From a checkpoint of a small transformer trained on Wikipedia: untied embeddings.
Each number is 128 + 32 x the weight over its row's rms, rounded and kept within 0 to 255. Layers, rows and columns count from 0. Numbers have three digits each. The size before them is the row's rms in percent of the matrix's.

# layer 2 MLP down, 256x704, rms 0.056, rows 0-213, columns 448-511
096:134072119172163150121105154093052139144097155115143060100125000097141131126104137128061101139116106089122155103148149137143061155115128113131101138040090167156085102117106108177123122144123141
100:132117135101129133146115109124055138110080060149166116137149113185120089080168112133094128171105047106128112144125099130162106116121120163148117135117089142100065089157086120074132177093178126
108:102145180112163151111139139101078097127187133145123153099099215137095115138083147089107115125116149097086158123114145159132096130196191211122166121183085101116101125117119109101111165147139081
100:139146108151060082104088120104151122112116129095150135156136107140162140157115159163142182127171153135090110163135137124151142084053089132132135126123117101222152085129143214177090159117124060
092:127105095095189084133128087103160095127134107097111182131142109176062168145202159116142096112119136133110111104134202134104155112158151116124179085139177138111079096108126109089125135087124154
102:070149100132166135191104143130096174172178138111164126129147146088155106139111170077117175097126074062166158118112092158119129141114198114084129085091187131138167175134119104114082132128146091
098:187170138116085129119145089181147069095124131159088113137134134135086122139053107135116143182148162147080114167088161129132085105119138094109066162166135119139158110096129080143129134073164123
097:162145169123127114096139154130144150118052068164126150174154144117125129135161097124114136114092221161118097080126103119170120120119160147124088205083144057115162085082081129127122110145063096
094:128106099166108112119099151139172148123140205079136127078129050106119118079131187153141133131068145130072126135110121132135146142128117097148106096141122188126144054167133198118134133131091218
103:123121156109187157092036129139134125077096091173117124064099149195151111145142137115133114138118090134136125104065145119100155132100166114133155121096173060168109110108106101143125095140147086
102:145208154174118110106082158109120141121096119124078145139132128130139094160100150151124129151086145141130145134098096185135117153142090112147196108146118104135089097111147166109144121159170122
096:117152138134136106120142141133143164107125150169133108114141137129102074106147148131127177071172183130165074106137156165176129086070124118144052115076168208161152110111104117106162128102168161
092:064159165159118064121132166108141139096124114170131154049167139110151152171113126143116157174127117086083132143109141158156141098108178153100133121119170129132171117159117131125140123173086108
098:063176140176070106123144121113116065091109113108077123181134098154131139137152097124094144122114128129127117105137161135146173145077125139175084136160096111114183127152119173155104140141104107
087:056084158094119121144124191160188105177136255124142116132117122153134132106106155114098141141206112149131130134095099134130112119124099142096066167100111091121161155065141113141128103116118147
097:170184112149142128125054122141215077118187117135119166088129183107117121199077093147097126106154096109124132149113141161130097136073118115183147145168131150122109126131209190141042149066188143
088:152148140116136157156074117111114073133145116167127162164142160193123135140141089045148169160068092178131059111113164086152068099071096135118101123136195186193151122098152125127123171070117082
099:130120143176130104114089156143189148156122171152140189137122090128140118121127084117146155118120128163140168142144126090147170061112117121165126133171120140152114052108148158066099160136168136
090:153067213108129138099136093127056124147121124171131082129123146103139100115094154114116095126111186121116076135115121072043107099164136081068128162127130119160087170121109135162154134173155122
094:160126147168101107113101200127119099116167101183108182091115117134111148132111088102053105136178140191136132135116141112092098076079123170138164175132125088100133185135144095103097072114122101
101:132137128181190087107118184103120088171100070143162157046141188134128175129115076186165128114118215105136151111080128118141112184092125108101131187101075172140107150191118152169149090119110127
095:172132103177054136132115150149150141146131150182153128160187121136143070101060117128121166136086121139156085105134132130145131086116094185169152126197097125089116059150079185117086084132145157
090:115097109109124106118095165162138072101129085190109123147126193164154176068109170118124080148161072135133128168111129082150155156111083136154115185146175082128139111120158160147127190183102091
094:124084133177160152176132112134150112119124124142131148150197120158176192082151062127139098158090099147100128091098084134130114064061171164129101184124142162129161164136106166111085113148105119
097:148089135141126129121123188133107155087109146124098082103178086083101090169164092140082118125167093135081150125102149154128122098100142097129161152080137105150134129096137142214123075100082116
102:090081139126118156155128153184125076153078128079127067104082143109132128144164127093089133100126075144162090147169109123111039181134103130162097193118114064149142097114171122154137116161176176
099:104137182118155127151185142096079134147146096115131087099097086138108136079094165127137132153133090170065132090113105156177113089135061063129132090117132087091108136093156126135120137160088119
104:149128076100181086125091086133108184143079176059095131128118130096078129113111146169123122137113150081156097092182124119145127120175158149090078158174111149182159153159102061085151131135135121
099:108049158135039197125146136066086096097122102150140073095124187166098132137142108109127119090134086122115107123159116154139079176117134122123091118107114161109144105131108148119145090121127125
182:110084121187154141097101183174148164127141129190067172116144104115073124117130099161172185130114113115111112138129102059077175101098131126189137125159111144148116154179113155122080129107157124
131:139141151164141137110118147113088125131135200113102119148104210200101131103123143132124174072175116105139143104106141098122126137128168125133121129102108159138159145125134138144120132109114111
094:145147014133148108105153136061099139083092124087147130150144100101097084124106112095176189120137161078051103174086145194156098117124165154105092128149166113169150155116113144119103103112157176
093:116108126157137139101150132061102144135058140130104087114078156189141115134216100169142139155076118137156121098155142105066138165150141119118139153119105154092140086123079128146215114169143129
102:171060135149150068123106112131126149142110099143105103121170147112149151066142134114096148104166104101087053123163102166122139126057146122073114162088140125139208073136093060104123175148101187
091:106107128122116180100095088127080078145123085149102140118178048119079107122131134082130201139102135138154135105077128168118060139141163099109156061141112181108063146139104069138164111148026086
093:088163147137165149146165144121164116116220154095146147077158092183135141107125061116125116131160167139121087140158136120186139164163139108150100108211140114160092138084107095169074157096104119
093:226181075105170151160143132117094140073161118113127176078152175155156111121117124112141063096134139141145156151140159141170140083092127136143120119153138189115180127121177123093112126086205094
091:078108104121049125088113109109124121104121133099111078141179098056120099111101193120178123153111075128104170106096119122145129096133079122107179094091092122127100118124120178108090125074169093
096:101125165132128114121166124145168122179116152167105189088064108103155143139109159090116206178176139144070127142115114155158146107081153108118072144065107149132154096182075181108186106139120147
092:114204136147104140160117116086158166142148121122151120082085103161164157110140152099131126136188138139173169079109174160114137151143151125133181176102123112075074152169176090129086092089101116
106:093157132091076121194149083097093130158138082147112120159163132135134143106104116120146099110058040120142106134148117176149142130138145115104048110060130104135038090130101099133110123135105092
092:146119135102123118142131129095164115112058112147112137149152210141179111103108214140119137116116118107142096093112072163111126131138137153163146136154133105155155176111158099166095118129135077
092:151124065100165168126075152115098156115138109103181130147139092166164122151184138130113042118135087118076138119240145160136129092112112164134148136054045197144142139120097131152156097162155171
095:128124106119130168146083144137149180116164110137153132198087143181155123160123119133109104154152055126096127098167139146122202087198088197151126142133136137188191168142119149098118122063165172
098:112096122121105183149135082154113169163080145187161091176078154162112094057133090134107149130088061075151165191161089117095137115101162170192142146120052150124158083158150099110185117136069136
096:203138128097129124143071101162084161082114128125148129158138132132138141096116130153064156092117166118155081103097169149099103106120146150166109096070167094124109022140153099133090153142177143
100:173182159188177082127126122117109113197146116184166151142095138132127133150101158146102122091125120127128141139134114119154113138181156178207102131104168129085183174054073192165117109125130076
111:163089110099215130118109127156155130150107141111136140127129189115115060081149120173119101206130174108118167144082115111042126098076065126185120090177100104152127149163107171115081064120099105
099:155074094077056132136133098081131128125089127160153131213162167146107169113116130172099080162132103107109150134172115153110155138127139207118162165130144169143139150145058097123134148130156135
097:096166057123151148179145168083083111108105112126135138145087167096121112168085139150127152148134214154101140118126117125136162067129135126118082096158139188154111159097146138147138164149169070
099:150055149169114153105109168119147084112125118157122183144141043153114144137084061144152198174151144166057143138159143107202132072150122084103112121139135076161101118123120138147126129134114084
093:119198128170093143097142130139108146103136132127110069090130121156127134170107125135148114095116173087198152110088149119080110056181177147093155157104091099166160137103184114093149153099152149
095:100145153106112164101100149134155178136128143134079097147105140163112113137123127122158135124214051163091127095173144209133140087085114124169172174108130129130079115167049181089156118155165182
101:108167122108073179129107096159149126123152127165147119117117104129130162116107161098091141119173125097088106090180128123103100105147090061119160188096148093094148062181139093124174097117103164
095:140153156158199151127109121114186142131156134137116090070099133182123125140066111117144140095102105118203105150119129103151101144095182105066163100135146071090085111114128108098143122135107111
108:127182114108075147149153078099075153180123098111151155097109088109140131161148107091085119144105143128185117169111140151139093083197135191146091127071162134155134204161112138142153178142125095
095:125142183157177132114121173098120103099161124135133140143090170136143157167096198159100128091087150105107062156105099144128127148119144115066095146098140099097173128128158114146191117136090117
108:078151069191068101152144069141097121108124139074169131039151146109123152090084158137122098168058147145173140147173218083142172116108102154130128092092140159132115102108088140103102078170080155
094:129160089107130073185143143159154115204143155130138132171226125185132226151084100124122152164098142159141113122112148089119099078085231118156183139111158146184110098144239182144093083121076129
097:115202112133152093164176162101100128076088118154153156119072158137145179176164183143103106079131137142162110123108177146122138101097147178140136132119133054164151113142152119113125121110173123
096:185087127161194051139099142135164138121161114131119137122114129162087074092163097159115082152136128146146150124146094116082177126094089131153067171133113121163095156102128087144097131188107149
096:160149131091124173096163093125128104087096183130113164118149065150142130108120164131142106114082158079127155132113167068147149177172190144094113097093156095108102094131085109151172136114144053
094:138092156126158175122121077127100195123099105126137082070190169097112133094128102141100097151129219130153181170145130159102145178076099122151181147146106121154100127178095152143107122140185187
101:099135106096104172156131175125148100138149182173105136135099107126180094174153098126129123148144119087145150164108202131136144133129137150098091111109125106115130163109158146078091127104110136
096:139080128107157113178150126146135102084168164144164098137103160158134151169145131068127094181140139101175208123201126116117112189108147123118120175127148110181120170124148124207125135100128132
096:102131101091126148107140141095177154142097161111169133111126149172148140152069093101117111129178062143090102166100118112163156102102078095130135128159214060072154185144159184095118095127151192
097:177046128180120133087105112090126117154179108110113097170109115137104101119095116042136149167114146151093114151098099081159159138098084168074174161146166143142133150121148098150171082098201162
097:183163144057094074109151163121092080106116105127129180111168156127125156139098160125144126144144138124144150089136203119156120091140166166173104101148115064129116105083133123128157125137113194
100:084154152099137118130136155123101142091094158078144168100133051181094106143130200154151167081076130149114196092165094140111159160132150070131204103130085159142100152087172114103119132113112111
091:096110120149190144150129189152185114117155154155094131137052128154111135149098070176163146122120134043147134113170084146109111085169138123131154130105145170139109082122143057114105144136096111
100:093139084110151183120110152091180114072087087172132138139117138155141148135068195116112067165115155161141155080117156191108098117090083099150134095137101116148139117191095158060090073125161139
098:106102092147160104178164090074132114106177107103136164097138096143100143150146159152159145190155085219136147097142108149143159159114074132191102098163143096117112192106204171113103150126112170
085:116193089140130158117095137111147131113124094093130096118150180153176127165123123094109174128111128137156214130124125159136201156092113130094102084105096138148065182168045134101142182131147100
104:105096109158110159108084113145119120100141099174146136091141121122160147103216164104179160080152149113119164113140135150076155089151168097171164161111000154160165121113094161130111103103200178
089:122096152119096134094153136117152116104135114098104073148166185076121143130098120150115106136086073116157152099129130140122166129166118136116205163174086133121089156082128139118122180157039112
095:097160116116075174119120151115156138110118112189170140181126134114140169102197126075146100120138117147126132076098078114177093147093190179150121092161171080120158063152150153181070151134102162
095:168103118094049156117182090128102166082031147130148092105125047136104139152141180203145123125119128123101137123140079117125086137146076132106117120152211120162084103133126190176180121068181149
104:174103132084091136117099098130110165125147135157121104100189159156107112067178105137136143141205137126128078113178098143164097066113123150197165124136096143135144147105109107086123122100110097
097:101090161136146180123115192155122097129116134128103117114151143126169105091136015151112132095118134160105132093092134138131123149081082112186108138137126106069140097131153157124162078171108177
099:146070146121199136131170046091137092144135161134112126127129110154113119085065135130128134165140138189101116115163118141114116107135140117139147128064079176122161145164167114105114145121135128
094:117101143158094173130112144131154123147169103133106125088094174112157093127144099089130133193098093100139104098182119096076159164143071166208131114175088178082185129080160132138062156203119159
095:154138105093071105115091107144082142101128164121168106102172147086135148095106157103114126056136150137126076101177136106092052121101059191154094127115136121137084066133130105116111162108139125
095:119108120160092057132091109122112114180184126187146119081150138164128150121156107129203127153162155102130155107119057093193141101075076058077177131153141157094125111107086124168112153104139124
091:072107106109157122134146157128076129166131118123113154164118099157077118124160121136162148162148072109185125097149130134080108146177096068092105146151127122064159150121129069140142152176099077
098:102157187158117142140161124186108156102152119085162135159062106099180094123133140107120142158143118155174169086059098087084076101125157131170191131137134131204169142161150123129134110147171103
101:051188144081053107124148141097170141153085145146144111110137112116155131085139099117098123107181101193151079068141110148083105126115133080124169158162153115120110159079104168143173138100099123
095:178109123147131148104157102140043143118049090121117134190136110091119095204098114140121157072152134164185145090133090168166079104172148142157049130085091097152068142121154153071078120116133152
093:122081095133203153145167128142154087149120072097110144161091055043124082111137114102142167151115122146096153163156109127056182186142167109154152135115111150065141121121134168113098137183132147
114:144196182177173111086094144125150097147119022184152143102165089124086118119174066177136125137108180147115152173112123133120130151109144145177155071155119110090140142115167134144102117129142079
098:120123155083123160126126074181115134127135102097156039089124120142156144114125126173105147139112160052124170126131150090110120101180104098080134175109120111070084124095118155178159120131164154
137:084111087113111087188151087041156143093104194136093099089095084147191117124140196083083118148158088099095090129114144208122053100190075115161154156042131108108179169156075129098097137104107112
094:116117087130201130138131059059167170123125172121168116088156157113124137176176204088148073110128114108152062098123125159147146187174172101116102134177110110136145100112126120149131106174098171
102:148193155105173161111099156112108110118098084142147152121153155146080147079102139131172098109155164150141137058062133109113118115172119156131096081096124105144090142122120111136120124114134121
092:144114098155195107123113106095155071119131188105142119143165129146145152118130184092146064168145172202148137103135095106117118085165095110111132143102161106175127192133116143109171130128092146
096:113140105134148175159098107133148153130146161144105161168119156138081129139084112156167101125149145144151117169117137111061123093092145080142091081164097143135150119088140100107150107205181072
089:143109131095104146096120103090055145104197131146099130116155042153111113145101116071126084089139108130102160111141112145129109107118157113131137127138135130136103151134084103177116090115106132
095:097144123118125093088159083129120096139173146160183040119157144135071144164095086132112134124176109117107117182094127085141118097125201071112139084118151124151140129113145169158103133117151107
101:137088110120133198164068141134063135185047151149143189085125065100126134120154096161167145133137053072107069139087154126189090104192129108095128093139143064164093131089144069055130100134083167
100:146120140133164128117125111116169134151159082117120158135184126148155121156089151164140115101141106128154180126131130149103178132103074123145132110154161139143105143125088095179113162080113116
100:135144135131172148103148119162078091154076208105113111119161180076096155085119106144114128158097158137195118172109141091132131175151166071084171133098202146144075088158161152131174103058185098
102:060128168119136100148167158148112104145070067126162071080115209153140136112114169149148136116162131106106134135102073156112127108140099067156077133113114150120137105104151152190166141151127179
093:095135212153119138105130149175120066061123131102125150133094167131114142070133215138161121141158144168076109092111081120102137132144107136105146147115147093143122071167131161132175173112139155
095:151151062079130142146115111086148088156117142127179188191152099102117103071132165124175136122109097111102150113114120106191124085145135104056079122199127134144146101122176143105124096110112124
095:174134121127058098149128119114120130109169092125156091120159160150169155129136136066097112103109120055174095154111122149122153141039193176152128067136109140173147137109096058171112066114124134
106:111178087215133145172120123103096161127126097122101120089044100107185131193127104159105094099086107139156159122134170083235169137128171116121096098162176139184164208188130169074105052166127137
088:148143111163139124111112170137127136162065069154159135081152061133169134156087076118130106155169113076083105131172107123120133167144207113148130147114107132145063169103044104158133105146192109
094:158120099114116177065162110131123167119113113074107149109102127101137139114107134169136110091129096138133173216128108094136195141140144109174169099113106127087072114062100132094128138169076116
093:117133190156081146146165192186101108118059105167148120089072157124125154124138146135105115117112130142135135141131085118183131100151111120111112138099110190112131094112117105131109195196147114
097:187174060140197122109131145116171130139105116096136228131154138059123114121122160176135137196155181129056117155099118131079143132132119124114121124127108149098162144129119102104160110096144104
096:101169104130131127104125119104171100133116139100122127129107096119154113098110096160203200126123162120121116112089133122180088119149152128193113113084146139214124084164114175096121160101130173
090:124162190143124163132150102175092102186147128122104142100151140098085079113151107122156082180114108108131127061191124111139079129139090158134106046169160135100141175102121160099109152080123107
106:087113131135135102144100121136109129148152070102128105126161096154057100118100177179126108146161207144126127088124145122177171120121171098116096110094094077185120123082135178178148099074130126
099:194181108150174129093122162137100112143111124101148116106109060133149160199130160094166145158154100147086117089091173133109139139062142100129056048063104078114126142148174103145122115133115133
102:125158155122101109159170167113169122179159200121126110140097128099081096050124087102102176156136077096147120155180129161123119098112088105105118159119120074113146122134098111135172133136076162
100:137185142146079093164140102155182134165147085078142106129144138179156090089131119117112111113134101145118167102145210114121181061130150112101165148122180105107091096077099093115174155124167151
089:145149104114150077100104126173076182028137020129173114179105121152132149084117145127148161095083181072185149168132140086077102099144135112150127090168154160131131085086104111171140165103130085
094:136176115081158112130149133112121117153200131113182116146161100122148172153119152168114126105173153197140110126192151124097157159157215091124088128126074106114147048085148090093159097133133092
110:126087112119170107138105062124121097122155165161112130106183160155086152082133113135172133137090165127166145088142082119096109150192190119122110148119161175064114084135096124182122152088106153
097:184140156156088119119118144135176114131148122129137085160129174190186145170091179149132119157107163191119082104158201097092127119088102088168111130148135138131129105110161118122105025116069126
099:125152183158166142131148047106143107111162119092105074116107092159136143064149113109131132176129131159133188105144150092141090089110117120101113176088155136074133152092093104135110156100158025
107:131087164140179140149147114101138101148107000107126138117093155148110129104142077083132126071071124116121135087110099170150135099127194114104087121100122114153204115135156053126167138144065109
096:141065092141156136141073141151183098144102098129151128123123175166089157132125143146118140110130147104123114146156112150133170108139079088156122094135167163129134111135152172106123155124129152
102:110147094109115165124145117119055172103134130133161151136086136145127081125141140083118130128104097120163065119139146092074145093135167082119133145170143129093134164152093128173127073122108054
103:130151149165096065133156123127082199099131088213086186119099131138148123124143159137092122191186126103128148099119139136122142128093103145087109098126171057159117118167097099101160132114138142
089:122148091095116178111173113118046109087144099079120103194125102113108106110164164098136114163128114128117089102088092169124064165119131060096128069123150168110168140059107181125144133128068110
096:188115143129189183085143094112207109128138116175161097170165165158100129158118096105100156066148146157132134092154109099055081099195077162104102126129195115153178101139131075135167135173037183
097:173104208143105181137117096125165125073168172100165107142088135150127076187226182162172084138132145147098123188140056130092203143125092228128148140133134158130082160128169065113095171125179118
096:153178152038150136109144143101123126128131110113130083139101226129129163109119176131134144122125138129154189152112127155105118092112144116088131139137127134093077163125084098111123094150131124
100:071122163094098127164051138178184150111088149049147134110175147153161109097057122182163110075119125131169129114085174096160151124109074160161140076131105165139145095135106100111084131132131121
096:119118117130146203099100187117160133104207137110182135102106160169114152105205107146170130080152146081128066133138165132180214129060083128092133130195115133157093110122122113150166164145165065
098:129165073041126191104112128117138122136141112102145143144179084138142135113107124096129161120163170107121110104127115167124148103121078086157103099131112120129152144115143132136125099102157161
095:093099128160121158093138208164181103128183175127130137104144180146105193111074110145119115083104171159135111114137159093071110129168145123161072163105132049223088098102136109155131108144143131
094:129100051128152187085077191096140158117105169127151161177162127107108150144113086131152173126102112112096122186119125082135128132112077154124117117146075107102135104106101171066131124089165093
097:127108108098167097117122111122196134127201099136137134127104135124134071074152196086105165103100076063163098110130134104089194166140057143153144153094176115101146107164136153090131158154141107
086:071151129112118080150126151098156152073110140155132157170127178106116109104110045140105198118094095092175134117129149214128117133111166109149129124118168108103112123157169098153066114150128220
097:145180132196142124105141204095094077136148142141128162152074121154083122159060125154109118084131079193070086158184155154116142143059141139124203094116179195135104139171114092092128115115144143
099:143147107113106075078118114091154200110107169114145069095129235183077140086133165162138141152132233113201154087150133128065101111143124173129129151171142143143131125147140134076150108155132093
098:198159037108144156143130118084110156127140062139150144151120155132161116089111194143105118139072127079125120105137084135117099171137060155090101164119149149151120139162179113097121091174112102
102:113138115135153145119093117127102136100101154134119102084119163120118082143055187130140131127114089168090114155189153179150100104090207114118081102098191142119061190056109116117122144130146059
100:113167134149124178113155092104060156112152143124103102134126048167140151140116133135135097162147143140146161058101126113177102140118164158142127207119072132082104139154141164148107105073154125
107:164122092137132104123128152118165163141149120140100112140103174117134134122098123111125160184184136124122125123148131157129154081172112124179095136126072123123160136149132116075053135124158100
102:096171118104093149099166135126131142078166153097144100145099090098125062117092099121155079112058116106090168114094140167078108137177069134111080117105123109093122139187133094107130175136138133
083:173202131165155102127129115113230152141116139170155126135119107156134144181113157146131097114127127216128100102151148172112095131173108149092052132163202190117108102109159094075146096099133187
096:142078147138141141104138110089133110152101178114154101203157158153112168092118135121161100111082116140112076111134103146148154068109130109121132130120149123239185107142083143093130109091133115
102:145059157124167155126059114101143153186162113114103114146062098122138123146104139100125091159120103099065155168127093109021133117091183194097164094157147107109145158135165148120153112123149144
096:081080118118170178086115138074161133125077111103118104105118102121140129071118132133104141176117092129050085182178105151123089180164121123113187080117121125113131076135137113162118138075179142
097:127128146164173174185153099123138120080164118128113111117103107139143129099077109156083169079117107121184140155107023145140067125124101157129108144133109147164135168129159119147129108182077151
102:128157110108096196126059060104117134099162115142079117102125092144127114132123103085175135142112077132130155098121147122170100137100106178104140137104173135139199131179114138092159115095106169
107:134101135160104175191118104116080053112082055083159114129134133096167126157132170142095128126093153100185168168116116093153089143105138123073123076126058086118132138091143141215123088116141126
099:100147135122089097090105114117126144145255139113112113184169171128069103186172126131120109144193100088180113117176130134137161080161165111127051165165165145151112109092138153121133124129121133
096:072081132176119068139131160142138081062108128118121161098118137157174130048127144183129135142141106060126125060095121141112136154105003198072075151138137150137139114085126148156167104117121085
090:112148086115121109097097107100134085167157144141120092209129130148111179232138100110127105127072142149093172096134189140135140126136131126132083105162103118125117087137118163096159091076151068
109:120089169092152139140083127150178166174106156106141151115136150186147166109181126119125120126159180134132089097122116100069116135152174116158095151119160145156162100161180103135092205137201093
096:063150101113111136156083115118174113156105135140121140124143132150116166133130128102175116089078193070122088175164148141121159100154084153117125156137179114124139094147082131077119139137103188
092:137173141128106102119200110104146118091169121112138103125130161095133143151173145098147146147170166117109150173133146107164184156118172193097106124178086128100124132124081140130095102100144184
094:119119146165100097159119128149138071126136128161174151179150082113125110124134123155115106194149035121122097111148122137161125074087124072105151096162075108064110163104155086124112130115152101
093:154128094148160140170175160174134144082101118116143135145131157118122138177121104131160138128190120079134117107112136113097155091064117124114126102129116126105156116107130047134114094128104143
099:130145113171058119132194128122119201105176068145139148143136098138102155152148173150119124152156062160110099180145167107175189159146105156123179083094101121182145124126165163142098162111172128
096:149089088138126116133117127136069123119140095115151104118114087156131140143104128216139085093047170112131066122152123129186134157110171129090124091119146128136094147145091174157144124114165146
097:110184070138130129151115106160162171094156082106132094114098193098119140159167161151110105112179078079157106147179124083122174146101151146126082146154169145132102120092119166170112118107130123
101:126091117102085100130150162151084130150131204119123120166084111140095147083141087117112149084097089150186109179121160078098177069153163099129140142142147196109177181069128125110129179066153112
097:112168154149127062092161180147158074091090126170147134161054156150110137153128150134101162163116128145191125076110118109150107121145056133183063095117128074065165101106141173074137155068152148
093:092125096054116092168092080137137152157137155113153113136071072138155152092175159073149126155227141106103175142134126107084153138148141156174105138068116123134084127157174091092135124111078053
093:087152096086125185110095124158136111151117131103149092132177129120165129082119171121092139141086080110075114108122126118113170114168140149078086144141221140132093096118084167123128149108125135
095:091120126147168111126135106102125083127138102152131108168090114167158123123042112184084104101115142142167159092141169113109119144150091195116087130143088127139074160095177102194131145130195128
100:048100090173139131170101116120075121155133146125124166087117125126144124155125107039079157167163100192093145109124114122153053134173105107129065145078087112149101073138129128113103125099047134
103:074141111118132107125116122131166095093098116162057101109118041131122156128118063126135125114166178117089108111128096083080112080072129157176148141158115157073085149101160126115135108114102092
095:136122117151127168137106130148165108088139100153161133112108107092116114150142080130136156127132110087108076149148103133123115136033140169174132149187094146134112094162188122133162096098064196
095:150094129124160183103110151141096165107087128138134096105147162171147102122156110123075107194122072049111152159179156100189182085045173127066143077161126122115187085084144051164102087159187171
110:134125127141123076134187109180115105136181164109123170153136127096131130092140108166137137107164168067136132135137121155109137144069074075127135092100160110127124140130169087181143089130108160
098:128193137141141088086135154093076128109097108115132098113165117129176070146183192124151053154108169061158119124155134100122140109207172109159094153175175140091149107145064231119121143143143126
088:135123185123140146108112127148093125132146101116167138117173146075144105157131072103153135151144129141174101115112100143170112125135180141151043138109152058130177093075086155188090122110153197
097:064136094137153119138114091087140072152139142053080136163099105118151149143091139189150122091156155164163101159161152152206155082152075065109118123104161185171169180180085101104122142133136157
100:153101186090072168148149119146135159120062123131150135100152078158085126100162120179122173198157150084130137147138125086139199156181158118065134076178140120167085115129123158101086155125149108
100:153131188130117144127147170126136113143169089165194152119199106061119172075145134139094135153111079198099123144171168151107112160151083125089164122145152102102119133093146130125130154114156183
093:062068164136179139105114117095132151103198183176105152132145119070123132103104171166082087096160173134084103193140063162100188138085152168111141154149141111168086156144088184125095167140203095
095:085093057110153125224150099118148120120169109163087130183158148087141164099085087127125166084109092155132096101141116113099101150136099119097040112125105199122174103081111085141085124147117165
095:138123165162118109157148119137124099109178116134117118120141129143144156193152100009119076129144105109133133102086168124135135137103148103102083140147103204116121105153114101091085152123108203
098:123170155161141228104129085135087081105128171122140112133095102135143128141137133119162099126078114216115108151125119154098095150127105114139169058119113125159156132118103140097186124118092212
100:104123087155108085099116105136132158108094129046135106077159167091201138100108171109116104103130162107150135100156153136094164093084222118131116155189058095079116105147154113179178084136161112
100:086151097117188152102158158123167118087095138150138110093128164149139139129141128118176136142135153086045101118102073119132147180132189099110135163139172141140119098141130161055104105094130181
104:081177151149149116105088082132172167128098199117046118126175162121118164192189146155145114233125137164100114112147160148105161115140061141135146081069135138161140159164205086055123115129142096
103:128139105125120112132092082140091128073112095162129145113136094152109110168146135165142116183151197149056140075130070110131188174131128109142156123149100135149150112128064136126119122132117134
103:095126167145091124148131161133120119151129158118198099160151097131082166126086177127166157060092201144134136143118130122146119175148160113148150139083093160112152086130127087092169149130076158
105:122208188069137103127109131180156105138150094096160075149131187152125124113131150056089093232140143112120139144135120105111079135096091156088132144125126110136119152131128129160121098080156139
094:143105163121080159092119112092118146143099149149148167127164119166124073176142169118175133165125141198120182153139113116119125101141174073150145071163124166164164084114133132102126082129080133
107:155161064092142111149154071131122121115059090123152132140155144102134113129102111131142148111125175105182061114130169089105132141178140081161144109198120133103106108135104106149107150106148125
094:123104154123047127114150115151096169143147126152160098136170093149138134153141118094085139141096154114120132170091145124106107110144145114096088126146053155103134127133101071126108129137092102
092:118180135051129160127117084081066149135103152118084112150121084138133135060123125103103123056126209143115160152138197147085096144118176161149111125134122190138106162176130137125133110115180137
081:122140146155121147144092143138129165162218137151154086140066124099105123155162113142089119132075198113152120152138154127158171136127122107117122126114098085138127170112148149091122124127134085
097:208131155121168176093160144123166109170106145143093106102193100059114114167103137143112106158050084145076132169161146110142151152156054116145121155169064129164111141142110141153101139176102180
103:178168116146136136149152133082152134104161152158119098125126128149125129103185167108095112108062102189099150139129179124171094097122105165120100096137171090093133155137127160164109128093150083
090:081109127079091077135163095166157102118142134080148142163099103127141147085097133116099143169129146064110125066174111121110130147148170093144142134117112173118122152078134154155102184136115146
097:114133112053115117170103101116067115071120100092146119221155095082166082108097216160114119134141189118105171080100137120115114104170110114126143175114131154111106098076098089151109147175115224
110:076126138190139160123099171137151106156111119170117138150149183132096139157133159148161193115173125207157148165073145145125117154103046114161125132097098143141143190076124166107147147144108092
104:079108057093162201139077112157121135100188137114087141101114069129165068124143111155154130102132143071117112106163147085154109116142250056040087145118110098171168179139124076107116126149092127
107:170164134141157098100149140162103142155108153101078145184142133108125149132078128125169141107097152126052115108145106093134082130101185194186131078162144168156152105121131114142128111117166114
097:085122123183086080103108155128146153139140077112096187138106084093146137121160147152127119156126103143132142164135131151139123170154146102115124112167161116162186084098063158111109141113169047
099:083111112134175103202147169152101182138099095135120163111101153118130118166081155124114156159117080146102113105097081151111113143080110054074142155136093151154185148171182175197155164130177088
110:128079131141168113133104091134158102074115106116109146111112125147102152177117204162120128124135128153089140100131130161151125155127170141154114114157104059097184096179135143136046089119169167
105:163110140138133137106154140125052108155135133137069123120176139194075117198135111088148107171119156197085138117115065169097118112086150101094091119097217172129102148148077139164109121175051115
098:100085166164163088139136156116162131093120131113113128092045105105115131177108140153156114086178122140096164141187131118158130127132132111164139177107114135157123152105075114134143144162184106
096:121104109122113128130129094119139124088177177096107102090089139139153126154149182124171147160091106074090138120113140149128120137207104108135118108149114104071164104085102109084082145084141152
105:080027128137147113150134141125145140164148124129112171169130140118118155140141117108092170160136073086134159093118126148128122119044106131130138141094172113167146121173137083126133171093137065
102:125162135199130109114096193114109092071148098126096174129132129120122078103173104135150094131059144165136179122130092118132181149157089148170150126132092106072131098115092117095134115137178138
101:132164172100135177150150141133178132156111151079158115140110128133148128165154177103126115161106127131080133118191083144197126119157115117149132143128053142094084058047177116147150164092135179
096:155170074136169199051099148095101148091104178081119135165147165092181079124114109107150113058133108135192090168082158145100131133122164052132122108116098134138202142111164161117142108094135147
109:102084109145142151129168149119146146189147080073119160137115108101078143103124119112145123150124134156161156135129139078164139117158096097103134161211104075131111103121182165124101087163113071
105:179166099109168189159126147103117128112214124109152164119177143137101147181073069145120105147167172096067157162165149150121153168059179110095135090134122127121142178149154101132127083119071118
091:132103095160187073141127174128161107059136116145110120087120086105125121100165137122198132102136108119084101160147107103149130151085127158188103089131188100121139189073097108112075165131180146
094:139082153111085133127122125156143123142107158104126140168095139187126131151112123070155151102100115109131156106122174082114145103119102149157154127092192163139221216134157145105157129142124098
100:070159137085094155101120128136173109125110176138148117169113149139138109142138150097214128144141132164123155157134131126090122076111147173140049163148084153099087148139064146079142097133124174
092:089108108111128130128121129122154060122167176106152143137115123134092077100099126127169159144114171157142132142123128111134108137107127073078100135176165177144140093131147119124179104172037173
095:157111143114116097109113125177178072190130139107122135142189111083156110103120091163082099158140113136137110120118166099012126141118049106144115136098091105108107136079172101109180105165168070